From a checkpoint of a small transformer trained on Wikipedia: 5.27M parameters, 9629 steps.
Each number is 500 + 50 x the weight over its row's rms, rounded and kept within 0 to 999. Layers, rows and columns count from 0. Numbers have three digits each. The size before them is the row's rms in percent of the matrix's.

# layer 7 MLP down, 128x512, rms 0.0982, rows 43-127, columns 256-319
106:545549458546491524513480494511458525426552544494443561537509517582597531439447580484442516538436554494505408437564510525498454494562565572488466526465496514455572491547488604511423517612450510
102:542578490491582487498467490418602412537512427507581499499566536453513495461492657547534542518469453449465536481522463546492503595491534583503436523437566471406524386483471504489513459434421426
095:415487564544531559604538566551527556444505591524509535537541578464455493401445568438546424481558437459452503377522476476402517474449467459471512538499510503464523458443456492536373458452474566
091:475564437532517521501538527480454447558421443501496416513479512545549561491448514468481471543495402460442490533548524519507417528540424540554501458505576470425492470595475481479533563502444417
108:507498533468469513495487499447504444393534510455401542483511389542448493507422450535522540536606526521484538482551501447404416520477572513451480443510432638513464519410449531556532460506434490
101:528560579539463542542447495546453539548508464448503528512492513497511600609472515489582462537533435572465480496443539438387454445517441572578407481445450539553454553529445522529472517506548532
099:555468476411415410522484531507353468522525522470512455566540464473472427528444491476504461518498608478484521632473450450529478465457487357494530452488500480502480534511536499515537509431444448
097:481634647454536541560495482503526493389489503462554521438425442462544483585549433502574507472457486618542480504498543441455509503481558456407521516605488502496509406445486488520490483534526457
104:518438519639461431501575404517505511533510472446482529589453582511377479508609537477509533491480470478459559558465510494514528596461538554476470551461467566503481515471454523506499414398532482
116:539428492483489430539455577437495548540522527542524503554425492451415496582503474540547472500491503523559509549457472437482503409402402525484506494501534457600513555445511483510471460416564498
099:500529393477526534498571546439379466645496594515456470581531421450578564489518482565476608504508474519470500415571370477416530501523521517516546565534549547634600462475436513569466495495542552
097:441456613572396452474438514444439500496558535451593567520490540540493521576499585458540478520558501440383490514406436505506480597497481500535513526521517561491523486594452404526504512483569443
094:554488480451472542495613537562545490478431559505463485392505468517511498519663596473495556458513615514496461568485485602589472541517523514544483497404511567493502344445449543476437464495571511
099:535520537459526482476511513436591534378505507429420567492545501462457418550536447530628488422558588444467509559470590506493577564455539446505497502544383558571512540417570438483458376462502501
102:447455542527475550486574503519505494461554521549545524435580513634474472549477507460541510548535484578508545471507493578506594423504498521560484562535464430400515476454466512585544412463466661
103:562548482389531469575526595527440463536502557499404578459507491445503508537504505578506468548451537535465476536518475483566441483542530541464521485464507537461531537501539516437511458553534445
099:475387542533439550481492530432501534571489503442542403483482441497452484468499575458540449467567488482448589442591512627490569555476365584490538542511544419529393514523480520561405547509555504
096:565497521519511534480461508496486529502500496429497346497528479541507427451496458516541579537492523541448528461561587494420579406443597350493539521542543527533534519470497450528413497457520544
100:406544496609518534538444413506562548483522378478489464449427441485502415471515413534543519483568530547452546472528439477489522536487537477502532486407597494488489453520385394526569496527490454
104:441503426496641550421470442469501488417514489468515500417480493500482473438470482547498594506456477522505501464488434563494405471471555455597536484549499474489535551433435501510480507495577412
100:562486531524567577468592418489513404512466547547422499587491522495574498571529487409504462459401510440569534565450512494532527538521471577629441469491516476521503449512509494443392499496548502
093:556398525380455480517548516568502500528494452424512492562456461461476343527472507555395402510493449403524498533447569504509567518471491483462490437477522557565417531479501457477489522513502497
096:560481548495463482488511505585529461440535501518425473501581533471454423420433445516441396494557562554522515463474400578464487472452450490490447505562571523591519490467493496505523437438504492
102:554445483444494495538473557572439454516436564452517499482497510468558467543514588540515376461445488432557443524476387554566520474541438525490419543573424495468450559587536514442407559516522482
106:589532462481487553530580544459504459483426428572411539560535501474562598551530402514519458498454444518529464493527523453460421510540555531538529516429461387528471558541513484551542561540409455
101:522507538535474461541472492386530570547559570507546504528425453494456568506545594500491543523564607506462552575443596594437551496495510528487539485446616437506567475473440500540495537477586472
098:549568472457595537455509455572637460397508521538537536423529503560479438481495438514479457539521531555494444502417424535519536526493532485584580449590514463492507526456502602563543472477470509
103:550558517468479349570544517471498493517518459501601454483507504462534606605579549495451506523601502500576498556537543445504469488507439533428520483446489466500508490593500500483641589556490499
096:583470513483510514492555501380483472442425484441500568445480436623479523467491485540490616532545474575597473455462454462455495584504505461541518452567427478421552510404467477524427492505527592
100:490556536462555451527438586474437537511470532505522539449486525597515507576430532539517420503516484592511407486481570543578509498486507550536557532510387548406563474498478541475440487494423455
101:548499462511501668483505600577522499538608555594509495535540468530552679507582561494472497439537469526452488535493513481453581518498460486504527568507476431478438560573437533555461602542495530
088:539513433353534495508510521554522508529453496458597493385456488475472451460536404478425543464533370549477441533564450428449447484488555434551534453523591482515448547426504501556661498512373573
096:410509555444482532411449619595458542455503463496556556285497640531510410563512473507553497504537454477500452464540536518520519461487486564499532508509495511436486609519534501490434497480502579
090:503478536552474447422554511495435543511438540474516465383426468520480488502563464403536479562480461553506475500503458501504603510456464483426602461493418494569492533533580394529515584522530447
098:472420410579525621538618541525514519468508546504437464545453449533547567515493505522421467472485641422444520569473571461445503445487481420513514506484531500497532485537527601481431573500420523
095:537539509512530523548518603499543474416516419516514440522495453566501452469573483354539453480483494528516603463449431510428490497520533554461433447501569485406487488516453598511584556500442394
100:542562447410566570532549592446496512537500572556498483460497602543561526555446410437446540509545512451588553523452415522488465525548494451523543511432508493478462488541533470557412539507467519
105:498597606526523483511524408569530539448511467505480534533469441514478531511501390506507468459571469595434462496506566444535549484517468464547467476556559554579512460504517508558564461527500529
097:513554400530478447519629390536450513557369504444461533562573464493471407498499522519464461462453502493494531551442466400433466557463483531483504526497444466470426534496454467472461500485520523
090:524520505449447549521448452408450544443453506425430436525579512490514522512411452523603560505564471525513468471584481587506467494474523498435532490435504532543503483502497550471536488531487490
104:423585473515639601487503534500522498556518410496528503492488529498500548440478546524546485492556465493483507483459483496472471489549474475454520447515474475441478406548537583466645624609464451
099:383420448470502443493540560524521482525461478517526458502483517478458405467481542547512500456447502524540530544478504529473469426476561475684506557568498511499506534450457561529479432407496485
096:469507469448487573559545581570519474521468480531479508530467538503509399437510498490460458462451522498622531484610469506539503504537485451455456410454532535534519600518427568428416465518553465
089:561429491554471529434451456551509414520549470548530485549533487511511480541492539546592497497433478469454487562445441561498534492479471422502517486359496456455466584502494480477479480448515557
100:531566524570500627524559518452410494463453511543450519588515503477490507463426587466543472450507579516517442482493509478462576478512486578523527420512425438503536508484502461514429568521588465
101:443450513354477414504564442597495445557528400468521507505533487390519442536539463514487424551570465518447442487560362514505429557482494518501510420585515481451551506532486494555517433448500533
097:382347441496519622533452501555548638457458523550450475536518435547467445451344451438550458526512484504378466538513486520433482573508480491567482550459565466530543449584492557566594564480484501
089:535534620507467526526554471456467567508473510491507545418490525567496578466538571482423495457523599502454452476464465558523596508523510661486482500524458560513487499458496490475400463449401425
097:504487505515501516511360542570490646560479497441519433521513365453541378478363498450506468450538487562568470517475527411437482541536608541416514498432494490433497516535495537478565528499594532
101:479476460462563538487473452564564514477568586493495501551531570465539406533442439531490546469510495512438505471488444527409490521563433462521527539488520556505471441563537487492415511549604559
097:474471432505447586580646489501487570492450455400457546439501518448516490556512571518515594474562479425443478426583569534477513483524474441542390495449513511622507544457593465483491517517491501
112:507344449472531524445533547446574533506558499502448528481526453465456540617460427497527531565476525474404522453390459559475405492391467547548523535501497495636551437378529474488476453421512452
098:480486468511495577465451520464488558560563603512439487597495435483510494486458506406421451473457558441449567432510450465494478535506476541425539474531501510444499519538563433555425541512502485
100:471551527499496491559525489411472487524540426543549490468466456477442528476518375532485452470425404503474461480514401455590423504482516495432441442465495514567468587441529543488534393454495448
098:402511499543505482584588521560533516508590477501553505541487404436486416421611429533466527487429561456558546451571567480519550525502477458538492515411585551505544455502533459466445457500503438
096:571425456521482501565504522550551469420439465511577494404456463558535592443540575518448487529530535423541497439557549489497496446479597369441461534559482477457485512518494511507446536562565495
099:501558560466507555474520471503514466594528590570503555457470494463548552485502535507550465572416517506510566508465394516586499495548497574499466488474573428515525539602532476499481624561448496
098:384568511561462392592503509498489505524492543440611529551429462509537570408427491436500411574490494509478534457466432490498544520561550553407519525398481457556501518489545530495456618524470427
105:551488538498482391448491511417427564584561550418532508444445480546467437516420496512494479524604576582513572528517605535562443521456590436466414560562482461445545471459483476555419455474508561
096:464524483576469497539586451460523570456532524460373484487474478546515594579475674510469505511495502472508507491441634570446491608532528421507536516513498440480525546471482454443525454521436463
101:516532485417465514437417441509518509482465485455519520388483550439494661527460522462453562459386520495542437505442530453614491402501433551493470497454497562560370470475492471421581498489476431
100:527514547489509393482394547471488432472446467512522495363439501477445495435495548481575425435503529463517489546501584567496470440438497463500540457409646461471503400483582509492563397441566452
101:535420422598508547463485442491480420444483402523453568520465512511537503326494517496572572513505475589541467563545496463465451575498494535388398469565359588526409534488543566421428458495541534
099:422525527489513479503490328409475502506453510479500498418435461352466409519480521499563490497490509531484481489569553443547518549496464389533492520466529576472524508445541485494491436504431412
099:495548541550494457517556428583468541493509518465441536512493542504441426488543585524501504527544459520504512587434452471535472579441467497499449550465393529554462552408502562459456456466436526
094:575504537463516523526540412439503503537466456441505597520472537448491506595487536448514603513486489532488508536541523456601518454537585473449467479502579466560554440407552523484515417486512507
092:479590480541468541458530496540513471559485653461536549406460479520505458510493517600480570412462449534516531462548521504608549537537484502484575540518524537436564464487506501513509468498571536
099:474399473597533482477407468608438528580540586568570502459515456573507451506512424474552416475486591506544496527408513397576583545499475558528450503503480442449514509494490451470475445488511582
094:508473539527530547532493485517511399495473498558549439554443511463505526453579504496558516553579478443435445589533495521464534454528475535543465466433526562476472516562546514549583489500506503
097:478473521362449453416498459526485580516541532513504480525528542493454449527472449463490513524471439508551536536599424484503514511460563419448488547550414590455489367381465414438419421490586469
099:535524477506515456475459480543492436491545566566611504402606575541514481465386487444484483507519533502482525504462438458537506542460484500508648493524450622544463435426510527527457449432544552
105:515560516507523420501518501446503571616541450446483398567455602474545561578501553399559497451384526498608489552485544440559442487508523478586512484535579462440459587518510530443527540513405486
132:500479468467455566455534450508537423434449536471505534453452547521445475480570438536423464521479548495476426474499437509506538514421416453510546512546430531416469523427429455500430392423503486
099:472481455509510407488522387442463612520518533534496478519528563575555566477464462543479484529644460601468532472508458533476486535529527394461435471441477549504500488509523527468558532534518491
103:504449558523507516549523483374508423424498510522453443544470489542430497580497553631527554544506540589555444495591529494520542517435383583507505464479567482479521565438491498564452498468538584
094:463463491434462542476553409463518485367499521390469509528534471530462476485535511476522538553450526574469441418555491485530538497484431540504578494541546493495469526429476540553380516447507532
106:454560596476470458510542519535510458505518465450506538476436523520578471532558431489420424505427478554546587590556539607509442489589424551512539475513446491518470493561534479543647583589529430
098:460457512521508300458551532430537514549547527543505472511505593455497442470436483522544582446492486425467524496470510419552541485444496530598479520437508526621530551496426415481366484469417547
101:421450498568551532513504541514505502420521504514476474569464479569510580492391435459484445517550526418495540499417534543520548516506576519537489525404531556550501482517489490505486483523376469
089:580483515448522503475487478480430480458479485613394473492453445434510348461452487480429573555529473498516566421492452453428520555478449433567441445532548482405484508437416583551501492478381506
103:513412413526444446573427563501511551533547510526408583464577470588470454535592443511567491539448559415530502399529491577525500420417525598518533473611470519442475510493537476446533397433543492
094:473507463462510527429507498582529474471486553477537492507526580490403389404551442490483637493424528395442532554464389497449596513476579515520517561527414569485500497466480445506501470496518554
095:473571545553514483514476522474501427470548508555520473445483508505548551622444478494488536424520455576513493481530562469385484473554500447500557544482556492510511469530523540518395545520518523
093:666427505520539444446463432548494518482467542531514583486499563485479445459547528541490624495429512440573474454522479441500429473470508434602405492515545590567490532518539456534521546464449547
093:578513545428535382554484527577466425519488491453445586540355556396456507532502476487468481484446477536570447494584480455544479478478446467465554490467526576491555658504469456490334462507528552